Each number is 128 + 32 x the weight over its row's rms, rounded and kept within 0 to 255. Layers, rows and columns count from 0. Numbers have three digits each. The size before them is the row's rms in percent of the matrix's.

# layer 7 MLP down, 256x1024, rms 0.108, rows 164-255, columns 640-767
101:110125116094212151155141165086066111109118082044158137149142112147102174146118143106118195153165121132159127108078115093100163121170119124093089173114168084144114057114168086136101128080148130097146168127110137140084125138148114153152183160183111142134132134150178164129141136076129138144158130183097157121101116170102145094125121103132124138139097148110116126129093143172136140091129
105:155159134147159073136079093117126093149146098119068144131081074139127148093165137183148105119086091170112128171058100114105146134086097111112119109169138145104169149139180119146111119212145156147124128097099122169108130133127142120128140180125149145173124099168094119002200044120105088105142150175125100093081187107120139092156077133137173138119169153127098138204151185095120134181096
100:106132082115110108163150119190083122153105137096177133123114089126171106146086131162156133151129082136125126066086164095141156054170107149112143145106101149152121119124122193077123164162134109143117190137093131097134146154114154121139097108142198097076153102111160092111124154113130107110090160121149098159085124099089145085107153120109145119173151113088128107162116092123095135129122
102:116111073160121103152172118128152092126082108113129106123115148119095107163113111124167135111125082137076148111115143111159106112119110167091079161113179129140093102105097214088175159174136118125064157150129148092167097145098128113153154135102187142117118122149147197109135112146150141097107167128106134135195201129129090179076091146099092110068126106075109094176184100124121089103163
102:158116158085162127155073162143119221137133121096155174128056151168123164175103108148043122131151149105190102133155125158142081140164133093149106090166117151160147146096103145127108138153139153123122116146146070081096100117074171197123087171148083131135120163126130160106097162112104153183158140142103129110124120183106165114112089112163055135083121157112100124154123081128123101107093
100:152083191129111081085106080097130149125135128140185090153070126080136121105156131106156106118086095196120066133155134148173090129109111086141133153185142105163123136124106147142097125095115155160148102107133168170144083117133134137078161084140099051135135081148202137117090095115134128121128146156071098099112133148122051087094075120099089036143128125106114136092077173127088122165069
101:079137182100121136166114107160135059146151185165146123157090143170154187098087134130135105116141118134231132174085126157172187124151100080099152117123134151203143157133137135133130101114107106138095062093138089170096136193145103197129125100150128132151124151061116109177147142128137106104074163078137161069175151165129121050072118067135125156116078129178036151134075125104098179187148
098:115155120124135141107105149227103133083120054121119162090111090084126154168131092177101130059125172164076133137087069123173138145088152152129145120166101113103126167106119138132125058131157111132158154164140083122178173150098174084109132181145106091055109161111135148106124135164096106110136126131068177178090184173109128148028091111213171116102135116150107179123119168167160111135101
098:044148100148133129061107104168138112120111178131140132088163098087092154130177178098054103139132128101170122130138113116088138088090143133132064134125092078126152146114168060148065143159175111104150129177095114107130086118108154130098086092127094086120149129090163123120100132075106106130154121139086172145102136102107122119174135089101136115167161109047126142171152190136178118172196
098:127144135057154097127117178125081142151222148122140084138138125121178113137099138122152123088111111172147063135123098092164137140094106069124145153101191122134105144135163186157098129111134050108091167173118032049138137101145084181064111146115110079130142136144143114133087082082083107089191121136183124141100082139124177104086148158137102087148142195164108140122137128133142118163131
101:132146136148152095169122107167085151168065109137183144164085092142170144091043089138170211170117157117163163045053174154116129117127134147095097116126114092111177091081122164059120104125160111122116155168098111122122110095107139033096144186060120188113101117166115184126134154206116121057159148146138138168147115111125110160166104129104189144121102129144147179124128184096149092131110
103:132088115111078123134109117124154132105075095088126095140219140088082174060162136130140115072081130203108113132140141087130100105129156144170115084108149163096162061093140189101088056122124124149120132180164145081100123130140146087086127126118164148121141187056115102083123130097124139105111081156132097123135140079034108085106143106138196150109144077097122134151078102134106111118143
099:086131177177129102168145125097069138102120105083128096141139105134134076133152118088098091105183161065068092218129115122114119162164122137145100140102116168123130100088159124131055124093142151133169100125089083130160115144146134051110103164137086168136100114181117116095096185136114086148157139112168102179183138191071077134104067173080154068075161122127123157120138100127126147154107
102:142155178106096141140124151163144115069125077131083153094151141175152112120119068111080090122131143205093180104151135078138121196156144196153125122106160144181072121117124171136090130109213078079140128109146187170136147185137153140133094142100128146087166140124131169085157145155114085098169150159159108153172145150150127151147128132115131108119141111160184136138067072099155153125053
101:150135133104127156113134130122128181088091173119085137141108099126191126116223081138078159174137101105147162106112152100135094116165133144120134136175087157092136182135128120123099106122156086185131142152112103126091097094103074094150105122119110110137125117148088131105083102166109129068123093111153117129130129116149111130126161132114153071153129094130136147149151088096119120120109
098:116084180115079144104052118130133114088175147183142115148093125099185166105103167150071126126123115135149131109123139105137162134101198151197096121127096112095176139140154125090106167152156172132140123129165106155157127098152094120151151120181117157139060124164086134141073102096157174087140064208121171184100078172106141083115152180137081107144156151116140120105127132157097115116107
102:166167095130133141135076188159110121134082129129118090097128177103140093101169095124157146134091045106171160131167148112124187125115115150149130144137123134162131107168129137139127159092118186135081118122093120126062119143120118112118159128043193082157120083096080109080046111079108128134134192120147121111113148159099128159110162080125212081147108113154065127091100051126127196113163
100:110146107107180113140092117180203174173121127120131074132083113117174117114158165164188202123119106165168131153111099154164080146153153103067137144111142054173131171146123118120140183090193181096110153148117143128120159138141189241137156126143144157117083048079128140161169193117063136111158191142076119123117122128158130147142141119154117136129156128113106058160140111111150150126163
100:092129107115165117070120108141128144167092156126129090148094151100149090146127137119108067157146082167134136146064194132157117134031169093176150139098172156116160059114083123170142134109095159081101112136156116140116160217190130124094177121125093177115091138086138135147148069085098180128099155114142169097186144101121110181120148187133141097186183115140104105082056083179060109108125
100:133143178142139113094150121082138120099135117171084156101113107105204112155155122099180169118090150113167120118161127078191068122141127148142112132139143034130154144110052173110136105141129112111144087146120162157152148164127102127178157146071174110128205108132148098121105110097134117153135143134100163142126145130088143158077111132111131077117139094110076190126165125095139138116127
100:131095137209121131134136191153152107100173087137109167146095177073111111123181148138141150120104117116142090135119166122159130123126106177126076086112110142147100119109120127114148103121103113076152080175130162140142114110172090130081168150116137080148081140108143132121133124121099178147115162115098206135104167168167136115141149125118123092116103113151176105173181115098086111121100
098:116131163134083125119122136077180122136101113129184109094149145150149163054138121145115132146127190134153107151118097125118090142097159110172124169127137067154142094109179111114169140186202099133093097111164071104132107123161162132127140129070108123114068209180115135080031129075081114151179141134138048097133082139144148130128131135140128117159179140127095153084147137177102188068166
098:100171086087160121125124114151101161085097130153071098177150197088110173153111105129159127145167133144122214141151133087187116111142052134143136125130187132128127117109141151142145093089181132125102084160132161124108187120166103142062143138115124115118147117150143177146042106139108105087137107144154136107121149167135144117146116092115164068114116124112092156114131168148147155129096
097:137095122128171065100105110139098131170180133096128170130095125121093104189158141186106133073146096120093120135157126124179077105099121073086138116114171107151152121113162113107140115141121118161102082164104139144184161142126134061152110137116175102123122144104172072116181116120106145148110126137111109112132148076129109145089226156131151071069114115124179153097109114168158158134105
101:100112090045178164128169122183114148171105127120072118117147110107072162106106110100119140126132118133096052107124134220060132181168105159149152128114159111147112132129125148095064126128125130057132132123087126128164139086067143124126150172133142127208179199112106120080146104171147128113140062081073136113088159127131094146102137138097144129140098130193136161148123145120108100104103
132:087121097086128124126127166118151111178108167182041134130168166169088137091127143105137197138123138143147109108152181132092119094139143131158183075143136123114124178191131179124154150164116174119175149120100163159164139110148126124082154099134126113113146111155132145130187141133137129136138175115141129141238134131089142159171113121162107125104159108088107134095129104087165171140120
098:132145152107093127111148118127109180192132151128110070106089194094147141135118122141070167141119120104127136087078133161187104133123120131124161098140128127162111127130183170119125159078162143122065136135092171111068141116100131074140075074146143182102136100096114151120092139133103127142145066136156094111152084158117106150098097111128181105114135094115105113101148124204088128160151
101:125111131105128121170120170115148137162135195136116071083131145099134161113108097110080113116143108128153126101131111100124192160161121118128061106122091105077133153101160126144125184090173114132111158118074157130106106117151147097056151080159127115172123089147093074129083093144184187101089134143155149120164166135063127073139142180129101073107125066072108051149133103151126130098123
099:159105150160079116140181144144152132103172151137083132084138121169116129092111104136112131138102116172182202090166150065075179086132145171104175149100107168151148084118111127135081116078071097166151139139177111070136163122135146114121139189139086162126177094136114095097126106134112155121103117082159149113110102139056216086141148135121130153122178142156138167107128098117133111103162
100:130158095175098045145176182147091119126106158103121126114153150200110103125120135182127114137128197073159153143165185151121114095113141175107131102125100200125131170147163071080167184133170078179195136182101234089117076101147157143111069132137141172173161136156134130117148127170085200092105061089088075093193116138140127084123157103121175121123169169141134101119154062133052180098179
098:098083121156076160162191102064140105170105113138107145115141185100096201129116074122084154075134079132167099157220165084127202122173128048105122137122172102079154097152058101127170087073169047123126129081116082185162152157153135145113139125163151130184135128107121137131078142090125143121109178104130159113114101169095131138078179154080130088132102229102173101137119152098116154140132
101:104101116151156167148166108140137168139188143117041143115101131077066101112109108112131125159103137079123214119107107114147120155085090092106146197142188128159110041199111121131120135155068107124114106105078167186118156200045134123126161139118166107158113189108127158162166153063053173166088180154145137191127151140156109103100137078096115123139116117125077156145121173087180166151140
097:146208113120122092119161166185125132174120132154078147075153100144112108131070116136107125126134135096139134151129145135080122115113184122107127133135108104094110134083068133161159146129111123127121077124117127079148123154091175095092077123121155113124147146118119117076137093131178098061157084161104140116128152163128157165129125137129089093118169065130089174186113130122168121116173
100:154106085131180135142172142112186114157147143143129102148108158133138157119160168146111176099125143163122109062125127192137086137165083173205052157133170104159169106160147168149154177127136101140119126131075167115144161107148165139136135140155153183123159074102121170150129147072148195192156089118082118119179108088129092130057103164058104184103167109108174147109064147192163105119117
101:117104098152148144167101120149161077120115165102127091100155107129171152136149081143145138139085080131102152154147153104149123129128180044212122145068153137102125116120056121095127185163099174167079113089104099139123168112109152081141169107125099157080117092133067109107173122117143144109076152068082116111105148143107122112157101051155042198136171088141075134132161167134112102094203
099:125193105087064100145139051122148103128137157096139133121206119148130197123138153167096156159100108151126173074125137148144145160098148094151102111123192124117096108120151133110162123167151099144093150094154128112110110110130112131170105124183134060094106156214082129123126168158135100113115149121104193116143109108152118118136192091149166099145105165068109128090137131127145068089142
099:146121133031154099150156105163104106111163119118122162098114190128086112138137127097174124117189153133164103133067102094098145095068143122099114130139111131081075145163155152069166113102146147134140131127107044126145154110143119129139175163119151135198102104183069151137134169129132143163127114161201204077122100072126144116142110134115138139167126122152155146112110069197117174123140
098:171139154186136109176067188085129175113119126097126108091103146115144108148139122093117178122125140136114152108136152164126104123147101102072119161089079127147086174168132139169150129133138129063090141134067146140125122165141168118097117156115107135146134147139088148138074102200133141096132150128186077131113221103098104076142106100122127140141180154091163089102147099113102124156114
100:118116178120103160152088125197166134053104121115163071118165089139157184142129193144155099188145093167128089081169136102109126151121112220197156114114114077162101189132062180163105106138157163136161145129139089179128142124073076159099108149190138161176069115170092100123093163140120163107114175095151177103168125125135110093139163171151077078100136199115158053099105083116142137174123
097:104047029112132110138120166107161151066073138058123105121134109099150170183192109139106095137113098153146110086103160133134104149119156146121158168143129083137067187128097164157122160190157153106114105105142061183140104074180125110090143102144154149096108112110102148142143110104180157061112187148096112132092133156101107096094166173130115082117085094135170136190183146173150113104122
098:115117153158071151113122100138114084152088101086131133098121195105138155097153131153220105128114109177104157107110146115143172160138141137098166141057123133182096132142113142162115119081097122155149130140171136082139152120091163115165111141095114104102057131067133145097144139156162051109106083124117045090153099147163113161106133195104150136118127147108126129167203171147160080115124
097:146152133147106100130150030125137107136126084093151159150115095089089156112176127107122182102192141107154141140168083133139143079140123133086188136131099128106184095129128143151128145160127135081194174149037191096141140102121083177084155099143127061105096121180157167114164120080157143155114166181060107156105188141205137115157115100112067093123138123149122050101110124087115088161160
100:181149117143097077135112137110062114182164144062142106184147132113147113118157183159096091096112134104182124084104071113103177108114128170073128167145103076106124149074083179147117128061128114129122158135147136178108104163153150121159127130109079056166152088110078128135136152155116148130114164113051224101112131084145060120098138149156173135134096123097129108103145080131173112150126
099:098124152125084140182083125056130124126170133100147162099093149131095145129110157136097145185087143132113062091117122104135135120145130034133161153127125141125115093117146123163150079080147119165175101076098123149107138165074069113071127090136085086089093131104115101162180150150086153122145173185133165098194144182144134122157137156118098113171120129106133081095131118126132148149113
100:102128183103135140126141149067158121070122117114192133137139174169060092092136079127106183127098147038121149156129105143144159164118113160217132119147151149108143154132171149094167114107147145176117073074133134068134166103066131116141133107142092148161160146087147120110116097130172170171133162088117184146179124106167142146161183080116180101112109167122094155140124141110135097125160
100:112116113134134108088112085219069108133172119109092132136135126089130153152141079120149098136101116140133105148142146096136114141132155169119154156160146124111133106087072093189120141141064100153132157157150147098144124206108104124075064127060085125195135079183129138141129104142117098151102094189045146078185103131123120131089193096112134092164115183128107126136121073164131187154133
099:217125085136158127186186135143101164127135118219155149113176156117116118160150127148163126180156156099126116104091111131121144147137124135133099051125107076140152117086148099113164165123154103105106105122130118051119123061109123166088103044131185103142095094117123172088114145090131113135148145110163079138135109127059075097202097140162174134157152084139118130118154131162152123117091
096:130080150132177139174098124140152077096136146104148189143106097161142163165149091128125166093105134079086173043156180139176112101127142159122162070125183103111124142154111132099148186078163120041064136205131127139145145113145161101068129118156153163154157143105078145120135157172139112091199155181159065175126180173089210137106146116140142161114109150130141125122150166137147150133187
095:090137165123095098129117200125175146145158137109087070147094149102131156168092079135137158107173108120139121090166074113160141128059112124157119165215094101192084148069123060130116137136109123095107153096135138140147121158104110101125145138101126123128149093115156110115149119141087158089128154093048155065134153133092143074087075095149120126140052074149160114154126153110163104086091
102:142103198135101124100161112059114099099116169105095123107144146093125117122158117114149126148068154154134130141109093143055131122130135137117141130178168138137123146153046164147155089129124103141155114098158106124142168125123153125158144067137096149154068120107121122147132088110071167135169163138113093084121100148185151153087150130159091123083143127142149143076120081169110112152108
096:134150126203096155125184108122157162165087068163182136089070158122114161162144163089098123133131165125164192129168119119154173178087099183122167098150105157180150100127174172157152154122122145104115134156131140080145106158065197081080040157078154148145101166233130138123132163128194211088106095108091146116069159190097078097088119109132111119097116185118110181167081096162092134145193
100:156133148195163126176118189130101109112128134097197109119128112141128131135173179138130067165134083154148127107153152120135090105135164090121135136104109100116124110115102159109147152085176094123189100132090148102097129128102119081147121166119174156099131132077172141075142076132124124047152104098150148123184067091132112111126194124148176109103091114164134165071179119117121090177148
102:089151114196084158092128093130160105105146086077082088138119110077182155151131198182111153089123207155150086082123082135150145134127131075121098141104140061099110134141089111156106135138147124164118120087195060072120148109104185123155122098091160126128156169114141117115145153136146135081114138041139129126145092087100152153073145076122154147143117121100122073145140168146089130058104
102:125149136136149149151074066098055120154096155169146107071087113138139156146099141129125074122130127158122134134045137110135133153158168052169044148111109114063127096106118182168117149175186130138128127127103112168129155146167149138095110144068088111088108104116106113138084089149107147115129183148105122145122147134149123113055115146149179156099121145083112034115121138179139143137112
098:098121156144126102082099125141099095207125142123153150133098107100104147098123149162158082134117142116080114135151108052147125124132164129081135157141216111063131178130125215125165162160136104119129136123127107086084119119142086103117112133138146138109112184104100160113167114110109064099149174192099113176191130113138154156118158133164140115099100097154106113105106135154106154184173
097:090144158135075196122139135113133153177144111133110186139151118149088131120147155133115066104079126127161096114127141185099155137063113091171125060149145114219152113155139076113074129134156152179122122146147106104193134059132107110124105216109159108097148091089155148124159131160156128176162108205157147167176089129156088140110152105131094085144140124043120207161124112112106124149070
098:120114109159098135201155139169174153136056132122136097128123196115091116153169101086102148165120139105064135155143139087098142142144079163104120152140107110119143086149126161129112105100112121071104139120125139169122174173192132113168152132148139086151149110134153117094118133165095198155162106119149132158189183105057152140151161089156128133136075113135112146156146143176155067112122
096:137097111104145108177130145110146134080163123116154164160103181104057122105161127130123084153129107096117079151119139163158093133152128115160100137097126092137142157119135170158085111086069140145125089113135159149128135142141146102079149112075121095133104092193094113099159105096121113179154145095136160138172144100157161110143150112165104116126142089080152082088116109169099102137121
102:122156105067117093122126139145112125144149085145108105124194137103140161143192124152166124164143102132189081132142101151142098108116080166132176092104128126130164128142098086096166145050144092112108090133152133180165033167148162162161139115114189091203197141097138110139101088141153095148137078160155097145057108135110155104110137103161146143157108113124111137182157114147117124104116
101:088128101113142085124092116084103134122163153122130183149155121110173126088094153102124115087149119168116088127102097115175122141143143125120113118155130136066145147116127167149122157162146135105167097111117088093123121115138107085107129112110131114129097110175127145167115128205115080167175098086147097131064159164122127143109175081078122101124171113097144144081175167162167114134174
100:067066125144155122118116116139176152157166176125132130126126085130111203110096141138126103138106109086101079208139120122114108156109089148131134116176081164119154146147081085149046063131161163111100136135140136115150056128132137121141134123122109120172140175148162112121077112141152148154112140121087141089106137145138135123200129149151103134090113121123113137094109100155062188122083
101:088163122153072160126128111109166154097098055133117071104148112203179120111131105083139143124142173145177099143127151113155137124168157141167178092128151173101146053148155240114160165123119117089159155164074136127152112133175170133107149133109086145138139126109129136148127128090154117167072120154152056116142192167128116151131132115161175147144125150121154141148116148193125133093193
098:110158143128179165109058095025113140081156126126136160108145077147085124077139118161142157126144136110117083144132124004131127173161139125116090175137126129129121126131148092109071089170112128131171142176092122156136150088072108113169106114145039081113143115111138168085116156093189122137116047087072037182125146129140115092131161102100171155135122127068134130167161062143123131107138
099:122121130154176086131094150161124148107164134103172133089116102135205115109114128158131174171137186146211150148117116162134130135095095174146080149104137042122150156095133126115092149102152033112145123130106093104131138153051143121155154106173127104074127140083168187135141106173148152163100160106124124155154111108123138129189156129138150117154102143218176107153147159080109107164163
100:121100208102087106124122091103111154130135123138161173106089176086179200152119143135132166112117183090096151129104123093135146162191132153134102134078127128230122068125227086078158098070152114096153113123110129072187108112110116099116151125135133148082131130115147183145097085135088122137128145135125113203120131151103080154107142141118119209109128105049121179120118096125193100161178
098:122151092146126122122164107122122140141121066142203092079131149159155115150176121130147096147099159147118090092137148118173157175115095057137103125141117124167127146059137127114160152098077116100115171085154176039122128215066109157119103161109097177181161179145093178099138115113149073149193154144187099111116119095169173122125093141151142097151117134140130061118157130145079205146155
102:117115095161156034059087164083121097137170104169163079113129142176096136109154122162104109093151142149121176088117101110058104154160203100108085162152153161133187186105190152096129095158126074103125120151144117149101065128092144129111166104171116175094153184090124113106163153119165152088091113084142149121157098157138132123145151140159138143100125134097136122112086128156071169110126
098:126079127097103134158145178115106146087099139132143062089157136050141094139125101094098105128087064140159143120133091034129086120165174148154132150124098117170057136152095085140114122124150203127074103183117127140142134150153115149116136129122102119136154070122100079080147115098102135102124161130145136127156110140142123159114199132098139168070094157141141093137167157146086075173127
099:194144051130082054133112093094148096120084098150148158163165169114161083122137142166196141115121164152167112150064176149183111137109188087181160172083151139140165084069138116087120101191169101130152156126146095161143169159144180138124165149061151156114096144125106142140125134051160126153136129109094114144144150110103131120156105138125125177131144093128129144125123097121121143060063
097:115188144144036052158117149106137169143145125151101112115104151105118077082125135149167174085180092130155109108147083153079101160147142105170109148109156073152115150137049106085112132095192123121142120173115058143140118148143111129090080136112115142115127122138140080175101163073144187125168155160118089187133137112132143088113138142163202100175130148122096152174145127149096110127149
099:146160053130186114128086151186132129061100091162160111103165069174176110138171134124152139146110113112144131169091136187091100130097227194117110096115088107089154096168087128139094147134114065156177133146127109138092156094150124175211119151105127130145105144113096112104078155100093103135119146177103080063170147139154107116177130165096146110109112175078124104138119119149112124146155
099:166154131097090089138175134110156128075085168141143157148138122166129136146171137101099136165067093136127100143131156168156173120132113104143115119166127149113158146056112157112125095168121134132108057097119145182123134106133132123109125098147038124127163069082129180062125112131139171087149085123121121155151120158132160123128155066163124116123184071131102120140154087163114104132120
106:143091108185088111076116144119124159149109149128143076132111188150184137118121065132109119112177105138179135101151087098138096197121116113086121089116154144132136170100123103138084124181126107090120158105097131107144154159155132073095119204077130110149135105119126100143180117144162130090157150132159164131144128105092108130158131112152120118091068105097200115150090087095123098124092
100:123095188165118145160152100150114100110106137173171106143104123123114108122109135106085085137122113131104105099128161103076123147137165111178134124151072151137069139069106141131159150076159151160158086151098064173101171160128165160155138150124075097125110119149109123087205117124139154154145136234101165120105123121125140104179132124112121119079124142084112118159118132147083116098112
101:147056128152153103188116107088112163150176121144159098095128177131136113077119186152142147133101116128147160135130121152108082099155148053148130097158120088136199117053145103145158135146132153147196145112140153133119044136069195149118114103126099092127135050135132172123167109142095081181088182116074167104111115073143071125194107074089177133084189178113169129119116081158120129129130
100:144067183185128122105118162088164105156143110145126142122132123169119087152114129157111138101150107158097077154167111106079155126126087129121170117126146118136069171134139115168104162142085092123099125122122139085139126164086123096140075157184109139153077151128066110165222138181153115092157160121124105144157133135142117118112102128132140218117142138147095111036119089113148107093146
100:116104147141165057125102114084144153123111154110142105111084135177091143151061109153137129114000155096131132135145156128147148144135131092145153124076121155173139078174174158129063133130184082132125145155142093130070113115119153169127140130124144120130095077128122165138148114120110135130147157136140150135095139111177096148122160160116095146155141177145124126156168098088156115163160
105:173132138127090131176124170152150085099129131124076124120166093171130096093083200175101082151092118087143110132085150131112100056151067176214147146105111126154118148110117156149125150141108072148090164148124130178040169151130177122154159129083182157111136121149083170151161143113116153184138155216104073147111147166114123093127131132108183105154129107139172198093142197103077143125111
097:119147113127113139167089102167084226122139143111117086174111190117171093083153154093143066134113149153193149109152090115137128115091140161119137160074078097129100081132163107147122068168121115197120135144116119125084123129190098110136080120142081084130108125103154081200148135145145130125114198111103149135106134139133075147071102120157125073154049083102169096108084134072148152128095
098:150160127169122144135178068102128151127122107103147135192110139139174145171096143176161136086146059106170130158108143120171143117204142092121134157121097120164109137116221147144151184115130125156176154144111130144160122097103157172162148109132143077142122181126089094113146136091165192113130163177090126093114167116104131144113103131127166127141105093196121156137062166128114186117121
101:134095053085150154182101100156168139088069098146099085196092078153140176108093148169146109100128152155102154075144130120175141117169166175098167134065129078157092110107155165159119131125140079137159192202133083117206174109142174195080120112104154177072098113158143110163145151120062126138089122130162144119088108113139116142158172132175075104089217156087101123144138057071149133165098
100:113141118124099148101070094118098196137095146111097168111124143119099159092106143144151132110125166101175114125145099122180137158117157148103215151157092132147108114069176188103135084115133120148152142139159157162058090144177093160122143082088152157219156108096152120108125117181174167117130169110157166110120103081128131093152126131141217143146090119110136126185017106151103144185188
100:115179158124139137104131097184150173192138122141112142168119116186079110047160138116141120115094148148130150123143107104104165133142104091062137179084098133120156163197139164131164151136165124131158148105164073081130116083175102134123129113118169082132128116099109113094176128143118075077115069104095146102133130113194182106129161152127126183142126135111098110149153075102165077087059
099:165173180136116111165023161126126166211132159079146157115184179094124142109162109133184159098142124125180113126131113094096126203086156097067099132109104125153200177133132050096057093104078135149088117091139166126114076185130065117112148156132158161085154122138094054159099114141152120115106041105129073175132116162133164108084176210057131201150074107131148099082118087132146102125108
101:145099133137121103168086221094063092071168129155154174085164128139220130114196119134128068146157146152111170156119131120109140130125147126126132066169178128134133130117128116095226159183124146150073098113143071153140136134110079097144092103104097137115140069157108151137144080117104143103085120155123119149074118070149125118110104163156175111149130120149142164122120112181144113164095
098:145170109073145145134176127105115154154161110112116130159108180136161143164099103164146139115190156137132130181128148157064162132152126103085064123162101148135159147123102197149093090144138101206156150135119174131134106162156161128171090136125105129129133094089096139115177163078080075156110098117138144127052161175162110138148129129110147132138149178130170150124118141160132144089113
102:125090130108053144137208072111162105124110123173195120136127150069132191114159092094145141187140088151106122098076147178094138097182138131150122077146066155141150094113112141104141121080149131138090163138091133170156150078126074165170130095143115098176141166120126145134134131152143107230116172038117059083083085067140112153100136075123107116138125070147142136139155060151142189143081
103:172108126142120098160168098078097127101166098172122118071108112098130059179150138102142117132119120121148187179153128107151155148099060125132091132062160064164152108088051148134101138149184103125096187184187146124101076161105131100184109106174130104145147131101071135122192129093128103133114110131139127168052066168150133163086121072132122128089133072123149156110122091092146133136155
100:139134133156108132152099178175167171136200105115101073074157115081158161111126151151131120237179124107113188165095146156114089133131085157194155095143135123112102210067159112125116106122142143125140151144120181167143106147024097108104141142154100077129109131153139122049049049141156123100116073207120182128126169089164132183119104087140132141094108165155152137083172113027139159105149
099:133112073151109108130141197077174114130112141159108079158147158131170145135136138092152129121096161085067111061110140134138120105121110174137093123134144152130111129112056099096074157084201101130150134105173148068133117156133112096111094097126084142100145190137153141079089155086129151147153072101150152158123151138155087113151153090171152099111103155115170140110139164086135081132093
098:090207129123141135140085119144141146142117112098125164161124124115122092111110089137170140152141083115132171118130167133126152142172138143184111158134129093107120119164115165102098141109065129140100115104135165140078142145147108181111150060122131114185156179167125164189072083108179126111196139115135150120066088162126132063109168138100160120176110161172146105139164153120152142144163
101:136175174124153104145147147129148142097080148127106123133055077073112142170170093110083075090094127178079178141165126118099161140117130087100083112092146116163144138126148107120104134131079147160116119103157178174131096150145141179127161131091152179074108099121069106156088113138113174128146146128107143083117134115109166118095128077122104149132155136151114133091109037106103133127128